Weights of a small transformer language model: 5 heads of 64, ALiBi.
Each number is 200 + 20 x the weight over the matrix's rms, rounded and kept within 0 to 999. Layers, rows and columns count from 0.

# layer 8 MLP up, 2560x320, rms 0.157, rows 1784-1870, columns 40-79
176,177,188,179,203,193,205,193,203,193,224,166,200,169,183,185,199,211,154,234,200,192,207,157,202,182,207,206,196,197,223,176,233,210,203,181,170,203,194,198
173,221,178,195,174,213,204,188,183,186,186,211,191,176,197,203,193,217,219,199,197,192,189,221,193,200,227,213,154,218,176,162,233,214,186,193,162,215,202,209
216,189,199,163,241,206,193,206,225,151,218,161,182,222,186,198,221,182,207,225,198,191,200,210,200,222,208,190,220,169,162,197,173,193,186,200,196,209,208,209
158,163,188,191,194,156,187,204,188,228,161,202,202,183,159,208,195,169,202,192,203,192,220,208,207,169,146,224,231,216,198,224,173,175,233,219,184,210,175,141
185,213,199,213,231,234,216,180,213,222,232,166,228,190,185,208,207,182,191,200,210,230,164,236,215,181,204,187,197,179,175,198,193,181,223,246,220,157,192,212
225,200,197,192,168,197,227,225,173,195,211,203,171,196,219,194,200,217,206,193,190,192,154,191,229,211,207,156,252,194,235,200,223,233,197,152,202,204,215,222
214,176,213,196,201,208,178,186,186,190,190,231,189,224,193,148,203,248,208,220,215,186,211,196,202,226,176,190,203,168,241,192,219,218,221,212,185,188,199,196
195,201,207,213,216,200,199,208,204,197,178,178,208,196,212,219,210,154,223,203,176,184,176,177,207,227,187,211,231,204,233,257,212,211,199,207,177,238,204,211
226,191,206,193,217,193,215,179,208,198,186,201,176,212,206,200,205,223,173,196,212,201,188,211,212,194,199,212,198,202,235,208,205,182,192,188,174,197,184,175
201,223,189,227,235,218,167,184,206,191,234,206,189,212,213,232,193,223,186,170,194,197,214,204,161,225,186,168,213,187,220,222,193,226,201,206,174,189,182,183
185,173,198,212,237,203,202,193,170,197,155,244,176,182,213,189,193,245,234,203,216,184,210,211,190,201,181,190,179,173,201,224,208,172,181,166,169,204,199,183
193,181,211,170,180,203,188,183,216,208,180,182,211,187,221,204,218,187,203,206,220,233,199,178,182,209,165,187,178,136,220,204,199,191,203,226,219,214,197,181
245,208,204,183,211,209,186,225,194,203,206,191,193,222,181,194,197,164,239,178,206,211,220,197,235,208,173,201,204,234,234,202,194,239,189,205,217,175,211,226
164,181,208,195,186,194,192,183,207,212,194,228,230,197,200,211,150,155,215,201,187,217,179,199,210,222,188,208,194,239,180,196,185,205,194,200,210,227,168,193
190,239,238,224,169,224,241,205,198,215,210,194,188,205,188,177,221,178,194,191,223,171,218,200,166,195,188,203,231,194,186,191,155,190,224,208,203,181,202,211
184,139,211,206,187,218,233,194,169,178,164,180,225,226,177,187,232,210,211,159,212,207,196,158,227,226,199,227,204,186,174,181,236,210,194,189,204,181,191,187
172,205,181,176,177,220,189,231,179,193,208,181,183,227,188,200,174,149,175,194,174,210,177,209,193,183,191,179,206,218,211,201,203,222,213,205,220,210,230,204
219,163,225,200,185,175,183,172,192,212,206,206,193,208,196,185,208,197,204,199,187,214,203,198,202,196,167,211,202,166,182,211,186,186,213,219,156,220,179,244
202,219,183,209,183,214,226,156,226,221,169,209,210,191,206,184,186,220,211,188,203,215,186,185,199,190,216,176,219,171,197,161,201,225,195,189,213,203,196,174
177,186,189,236,168,173,211,196,207,206,198,197,193,226,237,178,249,146,239,187,174,225,181,200,193,210,214,176,226,221,215,189,202,215,241,221,150,226,195,192
180,190,218,219,222,210,231,151,200,209,186,188,196,203,208,204,201,203,184,229,202,182,227,195,219,203,185,213,210,212,227,208,188,190,201,190,213,165,201,171
147,217,171,238,195,211,184,186,208,222,221,160,203,193,162,209,169,189,229,182,203,161,253,196,212,202,216,233,215,208,213,231,224,159,213,185,215,185,213,201
164,210,217,192,204,206,198,198,190,178,179,181,212,213,169,216,191,203,219,196,218,173,213,199,188,196,212,216,200,239,191,201,198,205,208,205,207,201,201,190
187,170,212,179,194,220,209,175,216,203,209,228,201,175,188,186,217,198,219,185,187,229,216,204,229,217,188,236,200,239,214,193,185,241,237,206,193,210,218,218
188,212,207,187,201,154,181,227,183,199,165,219,192,196,200,193,189,207,141,198,214,188,196,192,200,178,177,176,204,211,188,224,183,220,191,193,209,218,221,217
171,199,221,176,204,190,201,200,225,205,198,200,192,221,237,202,195,201,204,241,190,213,202,194,194,218,165,200,184,202,220,202,183,209,189,190,202,178,194,161
195,187,188,182,181,226,202,182,187,145,210,211,226,214,184,189,181,220,191,234,205,224,222,247,209,198,210,200,194,159,177,229,206,179,187,209,205,210,209,211
202,191,220,223,219,204,224,188,212,182,182,185,206,193,189,195,218,210,175,160,173,211,202,181,203,192,182,168,207,199,181,173,194,209,245,218,184,217,198,194
177,205,186,201,221,217,204,219,208,179,227,196,232,193,200,168,184,173,210,176,167,208,185,179,215,202,218,166,184,190,201,179,204,223,189,183,187,213,190,201
208,173,196,204,199,193,208,183,179,226,174,210,164,233,177,198,225,194,202,181,177,183,189,241,182,214,170,223,205,200,186,221,173,202,203,174,190,190,180,225
187,213,195,197,196,187,220,191,201,186,165,186,156,190,174,197,184,185,164,223,202,162,198,180,209,193,184,184,202,188,226,207,196,205,222,236,179,221,192,197
213,214,227,205,210,196,223,196,191,183,173,199,206,205,223,178,174,227,208,217,186,168,158,212,173,148,206,197,238,214,207,197,214,173,207,183,192,186,204,216
198,189,188,169,174,191,156,185,227,217,226,204,210,198,222,209,171,189,196,178,226,211,183,209,245,206,203,184,198,192,205,161,199,233,165,215,197,212,199,185
178,221,247,215,169,164,206,206,198,197,204,235,222,186,222,204,188,200,241,169,224,165,183,233,225,234,184,202,191,192,213,191,192,211,187,155,166,192,153,203
206,209,203,213,184,192,246,216,177,230,239,192,186,180,209,196,202,207,221,196,198,195,228,199,189,220,183,196,198,192,190,209,242,204,199,180,183,236,170,189
200,201,220,206,211,183,195,177,161,229,194,214,187,185,210,172,177,213,192,206,203,213,195,225,186,227,218,209,169,230,186,183,188,196,211,208,215,220,225,203
205,220,183,197,217,220,201,226,210,175,228,213,192,182,214,204,178,217,187,198,173,192,226,169,177,200,204,169,204,215,206,203,184,192,215,208,237,201,197,200
180,177,198,171,218,246,217,189,210,201,209,212,182,199,206,191,204,232,189,217,217,203,229,171,182,214,186,214,180,222,181,232,170,188,217,195,189,174,221,193
198,189,231,194,221,205,225,183,215,212,216,203,220,193,194,176,230,208,180,209,185,208,172,186,185,215,220,151,205,204,164,198,207,225,202,191,177,233,213,181
199,247,208,216,214,193,208,228,212,184,238,208,209,239,211,217,236,197,201,217,210,210,191,189,205,223,178,156,206,199,176,209,187,208,207,213,175,179,196,210
161,183,207,187,195,189,219,202,193,184,222,203,201,183,207,202,212,216,206,182,221,200,197,199,195,156,241,190,215,196,185,178,203,204,214,190,190,184,212,191
192,200,203,184,177,218,187,184,169,209,226,181,198,191,194,177,165,198,200,155,175,204,171,229,182,187,164,218,236,224,215,221,192,183,218,192,185,193,215,178
194,186,217,207,200,198,186,192,164,211,199,175,215,215,188,192,195,181,213,205,204,187,185,230,208,179,205,193,196,227,179,188,189,208,200,202,230,251,195,202
190,172,232,218,206,206,195,181,188,177,202,213,209,214,188,191,200,207,195,192,208,213,196,221,199,198,195,215,164,232,199,173,199,244,203,197,188,199,209,191
180,183,183,232,211,201,183,209,211,222,202,174,191,193,209,205,182,198,176,178,199,168,190,186,251,210,214,177,177,181,207,189,159,212,210,214,164,227,196,203
188,219,197,195,218,197,175,218,209,226,193,201,165,219,233,216,213,179,235,162,229,167,219,183,195,216,214,168,212,214,180,197,216,188,224,187,210,193,209,179
175,215,220,201,207,205,200,194,191,200,218,218,195,193,205,210,187,212,203,234,186,189,191,232,222,179,202,204,194,223,211,196,223,232,184,200,168,209,191,216
200,174,158,170,188,221,201,199,153,218,221,189,164,172,221,192,146,203,193,175,185,217,199,228,217,221,193,194,240,229,207,226,166,209,170,180,185,193,194,174
204,209,191,185,174,179,210,185,198,242,208,178,215,216,176,213,173,232,158,208,207,200,196,178,166,160,205,208,203,214,227,190,194,228,224,165,193,197,195,203
181,204,207,211,214,192,196,190,174,230,176,207,234,226,186,211,190,181,225,187,181,215,191,213,162,221,216,204,229,186,170,206,205,192,161,204,174,189,212,194
169,202,217,202,202,222,214,207,222,208,250,174,214,221,184,212,191,198,182,205,219,219,190,184,212,191,199,214,189,210,196,165,156,203,224,209,197,190,184,203
215,218,219,174,218,164,171,203,216,181,170,141,222,176,199,191,186,216,180,186,194,220,220,219,235,204,219,203,180,228,204,207,212,185,215,207,205,200,208,189
206,168,224,191,182,206,198,174,177,197,205,202,161,201,201,203,239,200,210,220,198,223,222,217,212,204,216,182,179,209,165,178,172,229,196,166,209,258,212,214
186,218,211,205,211,189,187,184,190,209,173,189,236,174,202,162,205,221,203,213,215,202,214,201,204,208,210,175,221,177,229,157,201,179,210,197,168,232,150,212
244,196,206,224,221,186,204,216,175,176,201,176,188,199,200,218,197,232,201,146,197,208,179,206,208,202,233,224,213,197,193,202,177,178,225,230,214,203,210,218
225,160,237,183,183,213,203,197,208,195,191,163,210,225,192,185,170,228,210,195,213,157,202,203,146,183,201,205,189,184,225,174,205,195,206,155,203,208,171,192
225,181,182,193,189,215,176,208,215,214,191,255,218,215,203,212,176,197,217,194,154,189,200,204,159,185,209,194,198,164,195,184,184,220,234,191,199,192,203,173
194,220,216,192,217,186,241,170,230,184,189,170,214,221,228,198,197,154,199,162,180,145,219,221,199,198,200,174,174,202,208,212,201,206,224,161,198,188,197,226
185,187,224,261,226,228,236,172,185,178,186,223,241,202,188,247,215,191,180,196,191,182,185,231,193,224,206,182,189,177,177,202,195,192,201,195,206,189,198,198
176,197,189,216,207,164,205,184,180,218,208,202,230,223,193,217,179,210,210,167,194,217,196,210,211,196,215,212,205,195,183,153,218,208,206,214,179,206,174,188
171,156,185,210,212,186,238,189,167,195,142,221,196,191,201,208,203,166,225,229,180,234,214,225,192,173,186,202,225,195,178,200,227,215,133,218,182,193,199,199
220,205,201,205,183,180,189,221,210,184,175,204,193,211,215,176,176,224,194,188,208,183,219,185,258,197,231,203,229,211,227,186,201,181,178,228,186,195,207,198
200,185,175,205,206,179,188,205,178,255,197,179,183,226,159,233,183,203,216,158,190,203,180,201,166,195,230,232,184,204,179,205,168,207,209,174,153,196,208,192
191,195,182,179,220,203,162,204,191,207,174,215,227,196,207,205,174,248,192,203,202,225,185,194,149,185,184,184,176,191,195,193,186,196,205,197,145,181,180,197
216,206,168,162,210,220,227,175,168,195,178,185,198,184,201,181,212,203,203,212,247,152,183,216,223,229,188,170,197,203,179,186,175,220,212,164,199,196,204,214
222,203,195,211,188,216,173,204,248,201,191,223,234,165,236,202,234,229,218,179,199,176,202,191,213,217,200,235,201,211,183,200,204,201,222,217,232,201,197,211
223,177,204,218,226,195,192,207,219,188,160,159,225,228,214,186,232,215,197,142,198,200,209,217,145,183,199,214,206,200,216,222,236,188,200,179,188,197,168,198
180,183,215,212,187,212,219,200,242,163,198,202,199,213,210,204,223,165,197,188,199,240,214,232,206,205,208,190,220,180,150,172,185,165,151,164,247,196,211,190
180,181,198,220,204,231,216,159,188,229,172,227,225,201,202,207,199,195,202,211,186,234,212,218,193,165,182,221,243,196,194,179,224,195,214,234,255,183,189,221
222,200,214,149,225,207,164,223,172,196,183,198,218,218,193,197,213,170,199,182,233,215,174,197,185,174,202,175,193,192,208,219,230,213,211,191,155,206,211,205
171,189,215,226,187,214,186,199,192,189,191,205,141,226,204,181,181,182,218,178,209,187,230,212,199,194,188,203,212,210,209,237,250,190,193,160,230,193,185,201
194,213,202,207,197,224,206,188,191,207,230,184,206,208,215,223,195,177,217,188,189,204,203,195,199,233,195,194,203,180,202,223,199,219,235,193,196,167,192,198
190,208,188,200,198,189,201,152,187,203,201,169,192,226,205,188,164,206,193,202,185,186,217,207,192,196,192,195,193,211,204,184,174,221,148,229,202,200,185,212
207,211,183,216,171,238,207,208,207,200,223,216,230,208,205,196,203,203,225,184,196,209,177,177,225,185,223,180,217,219,133,234,208,221,236,172,199,190,185,234
235,217,141,201,215,205,213,222,202,188,195,174,175,184,205,213,205,215,198,194,189,177,196,195,187,209,204,203,195,214,192,188,209,185,168,216,154,215,199,218
235,212,197,204,216,194,204,206,192,163,197,197,177,201,219,180,230,198,165,198,214,207,168,207,206,206,216,204,183,174,200,218,208,206,205,186,193,220,216,210
204,182,225,200,158,186,203,227,195,208,194,198,222,169,205,184,206,212,195,163,198,203,160,201,232,203,206,186,223,216,244,177,214,193,212,195,195,183,183,208
204,213,212,217,195,201,224,178,198,207,182,176,187,202,220,191,176,186,197,218,193,206,179,197,194,216,196,172,226,218,206,227,187,216,197,181,192,196,171,185
209,197,190,207,182,185,207,221,226,217,200,186,222,190,191,153,165,166,192,222,205,207,212,225,179,196,223,195,203,227,187,194,202,175,182,190,194,226,175,234
205,196,188,206,200,181,205,214,213,168,169,211,195,186,211,173,196,236,227,188,185,198,219,194,181,219,188,199,200,205,183,214,177,188,216,200,183,199,214,176
248,205,178,206,177,208,210,207,202,197,218,227,215,193,200,144,210,210,181,198,233,175,205,212,202,144,217,199,205,200,193,178,207,199,193,239,229,184,189,171
177,197,199,200,216,245,239,171,184,208,216,191,194,185,216,191,218,164,185,188,204,209,192,198,211,195,199,211,182,209,147,208,196,206,225,176,184,223,198,194
207,218,224,203,164,173,169,244,191,222,226,194,210,271,193,220,160,225,224,169,222,218,203,212,187,216,224,190,190,197,153,182,200,215,181,223,195,242,158,222
191,210,181,179,190,210,183,182,215,197,197,232,217,184,181,220,222,197,177,199,222,204,203,171,205,192,268,183,190,194,190,184,186,228,190,213,161,182,177,199
195,206,207,212,204,176,198,201,233,231,208,218,227,178,180,190,190,187,205,215,199,196,208,236,226,194,196,180,171,184,170,182,212,161,199,162,190,177,166,197
224,198,219,230,197,186,220,193,213,219,176,146,177,211,213,183,193,184,224,195,211,196,241,258,228,189,213,216,220,204,193,225,204,179,229,224,214,196,198,206
224,212,207,219,194,202,260,164,181,189,192,189,217,166,207,181,192,192,164,183,246,202,193,226,213,199,227,238,194,223,187,197,201,176,192,205,153,183,205,209
# layer 8 MLP down (transposed), 2560x320, rms 0.146, rows 1784-1869, columns 40-79
199,217,199,201,214,200,188,210,212,210,203,192,232,211,186,211,206,215,197,196,186,250,210,175,210,184,198,227,178,215,193,223,200,212,201,221,216,188,191,174
224,186,193,201,204,188,220,222,218,210,223,193,181,202,185,189,219,160,193,184,192,203,184,202,233,193,204,232,171,190,196,196,226,175,187,201,223,198,198,216
196,175,148,156,199,201,211,236,163,186,203,204,197,239,171,179,198,179,197,178,207,209,166,213,190,212,214,205,204,193,208,155,191,186,210,195,223,223,237,208
223,205,226,198,174,179,216,205,196,164,237,209,199,171,193,236,189,229,210,217,199,195,197,200,177,268,199,200,185,163,195,184,227,209,167,150,239,185,195,193
199,194,227,206,196,216,197,232,208,213,200,210,221,227,222,193,212,225,208,195,194,186,207,180,194,205,204,194,246,222,259,220,205,177,199,220,200,198,198,187
203,200,225,234,212,171,171,214,220,225,188,201,191,193,189,197,196,180,196,169,222,183,215,193,190,197,200,189,210,167,216,217,166,170,213,195,197,207,191,203
213,222,148,222,208,224,226,174,199,187,176,209,187,196,169,168,186,193,166,189,188,221,206,207,189,196,206,172,206,176,194,206,213,194,182,202,211,241,192,181
234,196,218,238,192,220,243,191,202,182,203,213,195,182,186,199,209,203,202,178,194,202,201,225,243,199,190,203,208,185,210,202,179,191,209,179,236,201,187,183
200,232,222,181,255,216,176,215,208,198,200,206,202,194,213,219,193,183,188,190,215,202,194,204,208,219,189,193,163,189,177,177,206,211,194,200,186,145,191,233
176,218,205,208,217,220,221,231,238,152,200,256,189,163,219,192,202,227,226,205,216,234,197,197,190,189,181,194,204,191,204,191,175,216,194,208,217,153,208,222
181,179,184,189,177,212,221,189,176,182,211,198,203,220,224,177,182,174,193,199,202,225,196,198,196,200,180,154,226,199,189,193,237,190,199,208,184,166,204,240
163,190,180,199,186,179,183,198,176,207,181,168,175,251,184,214,191,209,196,185,232,201,191,184,196,209,186,193,198,200,199,217,171,186,213,183,200,211,220,209
203,208,187,232,162,193,196,197,172,206,161,195,220,193,185,195,210,202,211,200,171,200,193,208,201,203,199,219,164,206,211,211,220,180,178,185,204,196,216,210
208,181,198,201,205,168,189,218,187,212,187,212,231,151,192,204,191,169,214,192,230,165,186,210,184,171,178,170,182,204,177,207,219,172,193,205,195,198,225,173
233,205,214,180,214,161,174,215,161,168,234,172,188,204,195,204,173,218,203,214,190,184,181,195,215,202,216,213,163,226,185,221,200,209,218,210,199,189,179,173
248,197,195,185,231,213,188,193,194,199,220,212,219,191,174,209,214,221,188,228,200,218,226,206,192,251,214,198,232,171,151,215,241,171,216,206,191,208,171,222
217,170,178,216,180,219,194,181,195,191,197,188,200,194,189,229,157,193,205,218,197,183,172,185,203,199,182,215,194,212,190,175,182,187,172,180,180,174,243,186
227,161,155,220,219,244,188,273,260,176,187,172,185,186,161,195,166,227,191,198,192,218,225,182,192,222,209,185,171,200,206,220,194,197,219,156,196,167,248,196
215,199,179,209,184,231,183,212,184,170,176,220,212,204,198,195,210,195,210,244,193,151,203,213,209,175,186,190,204,194,210,204,216,205,227,214,207,176,178,240
225,192,171,208,206,259,245,220,185,191,195,185,177,168,224,203,225,177,241,217,196,214,190,188,199,193,184,200,198,214,207,276,175,194,182,240,208,219,183,228
220,183,208,187,206,228,220,209,192,224,182,205,195,208,199,213,192,185,191,166,186,216,181,183,207,222,232,192,171,193,196,191,188,202,159,215,204,184,177,164
209,228,202,226,175,198,243,196,195,256,211,230,239,216,186,188,133,197,211,163,166,204,200,201,213,167,202,182,196,195,173,206,180,178,193,201,209,216,207,167
229,194,229,226,198,199,211,221,198,180,197,201,195,200,209,195,200,183,167,212,200,175,179,211,209,196,186,214,196,198,194,234,177,165,197,185,194,217,199,196
197,197,197,197,203,181,174,227,218,162,221,194,214,231,191,225,200,171,171,199,181,168,225,232,229,183,199,172,185,203,210,205,201,218,178,231,241,195,176,169
216,200,211,254,201,177,181,217,188,215,189,227,207,211,210,199,207,222,193,201,235,213,205,223,209,234,188,174,204,193,184,191,183,233,205,176,230,199,214,210
223,205,197,207,219,183,232,215,220,226,204,210,172,189,215,211,221,184,197,175,211,201,195,232,197,193,176,186,219,189,240,222,203,199,205,195,191,168,202,183
168,211,201,178,239,187,222,200,207,172,196,193,222,229,190,223,210,211,205,208,214,190,182,209,227,198,248,206,165,182,260,186,197,198,175,200,245,188,173,223
196,202,200,164,217,200,243,226,192,212,211,167,170,229,163,219,188,215,218,230,214,175,172,235,206,225,194,193,214,178,181,203,217,233,185,175,198,145,216,195
229,238,179,231,195,201,183,208,197,176,206,210,219,230,188,203,199,193,187,209,184,210,198,218,165,206,201,236,161,217,159,225,213,229,168,195,229,182,175,196
180,184,211,209,170,201,215,171,236,206,205,188,185,214,192,202,186,227,175,191,198,185,226,205,224,225,224,223,187,204,204,201,213,191,187,222,193,179,206,183
218,172,208,213,196,158,189,195,212,214,199,220,235,208,215,166,216,163,218,187,225,153,183,234,207,200,220,221,229,178,189,217,240,196,180,193,185,203,146,179
181,220,188,181,218,222,187,225,183,202,187,186,168,205,169,202,188,231,204,186,188,169,200,161,188,186,170,180,192,214,234,201,168,181,223,163,191,169,191,166
214,206,174,216,190,181,162,206,188,174,198,211,175,200,179,220,206,186,202,205,157,214,193,225,205,223,208,169,213,194,238,184,180,210,184,213,210,212,196,218
189,167,218,195,229,174,183,216,207,208,202,218,221,214,188,161,203,227,185,184,204,222,189,195,219,199,187,180,158,187,173,216,185,235,202,226,246,189,193,222
227,179,192,213,187,183,227,208,186,188,226,176,186,208,224,194,169,176,172,194,235,192,207,203,195,227,186,169,241,138,205,189,216,232,175,197,200,194,185,186
190,204,194,191,193,182,181,201,217,194,186,182,201,215,216,224,188,217,196,180,189,202,187,213,190,195,192,188,216,206,239,192,168,206,202,184,180,209,222,196
200,215,219,197,189,195,193,181,205,230,202,204,202,224,188,209,205,207,204,218,201,182,154,240,207,192,192,221,190,190,179,196,209,260,216,196,175,178,238,222
185,174,170,205,197,226,202,200,185,156,190,206,204,221,181,166,266,202,189,201,219,201,209,191,173,224,199,185,184,230,196,197,196,216,169,205,209,158,170,219
225,179,204,214,171,223,233,188,184,170,176,236,197,200,186,208,205,159,187,177,176,192,209,206,228,156,200,175,163,198,204,213,208,197,202,199,191,208,147,208
253,185,215,186,227,229,184,194,249,234,222,207,203,200,203,191,194,193,201,203,178,213,186,208,199,195,197,243,205,207,204,210,207,176,181,231,209,207,205,202
183,187,193,209,177,232,207,174,213,171,225,202,190,203,235,183,212,237,226,238,212,221,181,194,224,182,204,232,175,205,184,198,202,225,179,225,220,198,167,190
179,226,230,209,188,223,180,207,232,215,157,210,188,201,197,203,192,196,223,191,194,204,205,195,213,201,181,170,206,202,194,225,200,216,203,195,208,221,218,175
219,199,234,195,222,197,209,178,232,245,224,192,184,207,212,195,215,152,201,215,185,211,201,190,213,208,187,209,203,225,224,207,205,228,203,149,224,228,205,186
221,218,194,209,197,156,201,166,200,187,197,213,188,196,179,203,194,228,164,178,210,189,185,174,201,214,190,217,205,232,201,183,225,187,214,230,177,190,182,162
219,189,241,257,195,200,197,187,208,165,270,212,204,181,210,178,199,189,216,187,204,200,198,179,213,220,180,220,228,162,188,204,225,199,158,204,211,187,214,204
168,216,216,174,209,183,209,156,187,200,175,167,252,193,183,205,264,194,213,261,212,192,186,181,240,224,205,198,218,196,199,216,157,184,214,168,202,185,198,188
209,210,228,199,164,228,199,196,202,221,189,208,199,193,224,201,181,201,224,171,174,254,174,161,205,225,222,210,198,183,235,215,178,203,185,208,210,225,190,196
233,195,182,211,204,210,157,206,167,238,212,180,198,241,205,178,209,202,231,182,179,216,200,240,234,221,223,189,152,213,187,198,192,178,194,237,201,198,208,208
221,168,162,197,192,206,181,191,202,236,188,198,181,159,176,189,194,199,205,219,186,177,236,195,192,169,184,200,198,217,180,204,181,174,222,189,188,218,241,224
198,192,218,188,178,221,214,195,187,208,199,225,174,237,216,219,241,197,186,209,183,196,191,190,201,165,204,182,174,189,209,178,220,223,231,234,197,204,207,206
208,176,190,232,212,179,222,202,208,230,196,215,204,216,213,218,194,224,185,184,228,193,175,190,212,208,209,227,191,151,190,186,210,208,180,187,206,222,200,206
187,250,213,199,222,170,229,202,216,153,206,212,227,194,190,188,190,226,189,190,210,201,224,189,192,198,180,201,165,218,212,215,188,193,191,179,239,191,184,201
195,206,206,196,217,200,203,189,226,200,168,183,212,177,196,194,200,211,164,176,204,207,162,206,208,179,195,221,182,151,200,236,162,214,189,220,200,221,199,219
207,196,223,228,154,217,214,216,172,204,197,213,226,195,234,185,154,215,201,213,191,230,227,180,179,202,197,168,218,187,219,136,201,194,198,194,191,199,202,228
150,197,209,203,207,219,164,194,205,206,224,234,149,177,161,179,259,202,198,206,175,234,205,231,195,200,184,190,158,205,235,191,203,223,224,199,194,164,199,217
236,221,204,199,193,209,205,197,192,146,233,192,221,223,216,201,196,208,240,196,159,183,200,203,176,179,212,200,224,220,205,204,179,205,205,192,188,201,173,209
205,223,196,188,214,216,194,207,224,222,221,186,235,206,157,206,200,180,172,176,210,218,222,259,230,208,186,187,178,191,204,207,187,220,202,253,195,187,176,170
219,185,220,239,187,209,186,204,202,170,152,230,223,198,195,211,211,216,233,196,183,199,212,220,173,171,174,222,233,196,208,197,209,226,182,237,204,191,188,223
178,183,194,214,224,192,175,222,202,195,221,213,187,208,186,212,254,186,134,195,216,163,239,198,202,162,184,238,200,200,185,202,212,194,170,249,178,244,184,215
189,188,191,236,173,227,182,222,211,173,206,208,187,234,167,175,198,188,170,182,231,205,182,227,188,170,180,225,177,232,184,185,218,215,197,216,168,216,205,199
176,231,222,165,201,214,217,191,219,208,197,215,226,181,192,184,196,177,174,192,173,208,218,247,245,173,180,179,204,203,194,198,174,162,222,216,248,203,196,180
205,197,201,210,229,223,209,172,205,187,218,202,202,206,199,180,203,192,197,180,185,238,202,227,172,192,213,220,197,213,190,181,181,197,201,202,180,193,205,195
188,186,203,185,183,227,218,215,178,205,230,190,198,213,199,183,186,186,187,178,196,189,202,175,190,185,187,239,190,207,209,204,205,227,196,217,213,182,200,188
172,201,153,231,224,220,208,209,183,178,209,199,168,177,141,230,191,173,185,178,202,204,246,184,209,188,187,164,195,201,214,221,191,205,216,208,195,209,213,146
221,179,211,216,200,169,198,199,205,174,241,223,178,197,212,202,195,195,241,177,225,166,210,244,157,203,235,178,194,185,161,198,168,196,189,177,194,206,187,206
196,178,184,189,204,186,202,197,194,196,182,198,185,252,189,217,205,203,240,224,197,168,219,230,175,200,193,214,226,184,216,202,194,196,242,239,185,208,190,176
197,167,199,207,202,199,183,211,189,198,214,210,202,192,175,152,181,215,168,186,206,212,190,148,193,180,244,207,199,164,220,186,208,199,213,201,197,193,207,207
216,220,213,231,164,185,218,206,210,235,147,144,251,205,204,213,180,226,185,204,194,183,237,204,205,214,249,191,218,166,220,198,238,217,175,188,205,236,182,195
215,232,207,227,198,187,179,211,207,195,213,195,209,223,177,201,190,180,206,230,185,238,209,178,185,213,226,213,200,173,195,243,192,252,162,214,232,206,222,214
198,238,181,211,213,203,205,200,176,219,176,199,217,216,229,175,194,212,200,184,176,208,206,209,196,206,179,228,158,212,182,247,208,185,234,183,202,200,233,188
179,221,199,239,171,212,213,191,194,204,154,210,206,192,210,165,180,185,178,208,183,224,211,214,218,187,230,184,205,194,212,219,198,214,192,201,178,187,219,214
224,228,205,213,191,245,232,231,207,210,206,224,203,221,174,192,206,225,203,205,193,207,212,194,218,193,189,188,196,185,212,190,235,215,189,193,207,220,189,216
203,173,199,182,230,196,214,170,227,191,223,191,198,196,221,174,213,180,197,209,191,188,200,189,213,204,183,188,236,174,185,205,235,201,200,197,224,225,202,186
202,201,195,196,180,162,206,231,208,211,196,207,211,245,199,184,243,246,212,181,218,197,183,239,194,213,253,238,204,199,216,168,203,200,201,191,217,198,171,209
205,209,177,183,205,199,212,205,204,162,226,191,205,169,172,210,206,179,191,255,267,193,220,219,212,221,182,195,242,199,166,213,215,240,174,190,207,162,224,219
197,221,203,208,217,212,210,202,199,220,224,193,208,217,202,171,195,174,253,188,171,182,194,216,171,205,163,197,226,210,197,191,193,180,219,252,196,227,218,197
184,156,184,193,208,192,213,223,208,191,214,198,197,193,207,193,200,177,205,253,211,195,193,213,189,176,195,209,203,211,189,216,209,198,149,195,172,217,195,191
222,203,218,194,188,209,195,209,234,176,166,195,210,179,204,226,198,225,223,185,204,202,208,169,214,227,216,184,176,203,177,151,186,207,204,165,230,146,189,201
196,162,219,180,177,204,247,181,185,224,190,223,142,179,223,198,210,233,184,230,208,193,177,210,193,196,234,203,234,209,236,194,190,208,191,189,205,181,222,215
168,195,217,209,207,165,239,211,182,208,189,178,206,202,188,191,207,157,215,221,132,232,211,191,185,198,232,252,162,227,196,181,197,200,189,197,239,222,190,241
215,241,233,233,208,195,202,206,211,209,197,221,157,205,187,203,207,206,187,225,180,201,223,181,221,185,177,200,189,169,211,171,202,184,216,201,189,213,180,225
192,191,232,226,176,205,177,222,217,197,200,226,206,195,175,176,232,177,225,217,176,205,222,186,169,198,214,221,165,215,215,213,183,203,229,201,189,215,189,173
191,199,201,201,181,215,172,267,189,188,214,216,187,193,188,194,186,219,210,220,206,251,206,202,203,199,180,197,201,203,192,183,228,229,196,216,255,184,228,182
219,198,178,205,215,190,208,208,209,193,206,186,202,221,198,209,194,208,204,217,164,192,202,209,205,177,189,191,202,176,179,206,232,163,205,215,182,189,207,219
213,201,208,191,218,194,160,152,220,197,230,213,208,238,208,208,201,239,173,190,188,188,173,185,215,207,208,218,168,158,187,193,183,219,203,172,193,151,194,239
203,219,207,205,210,203,225,199,195,224,222,209,258,210,208,240,218,194,227,213,177,207,185,192,205,239,161,175,202,162,194,195,193,221,180,172,230,195,208,172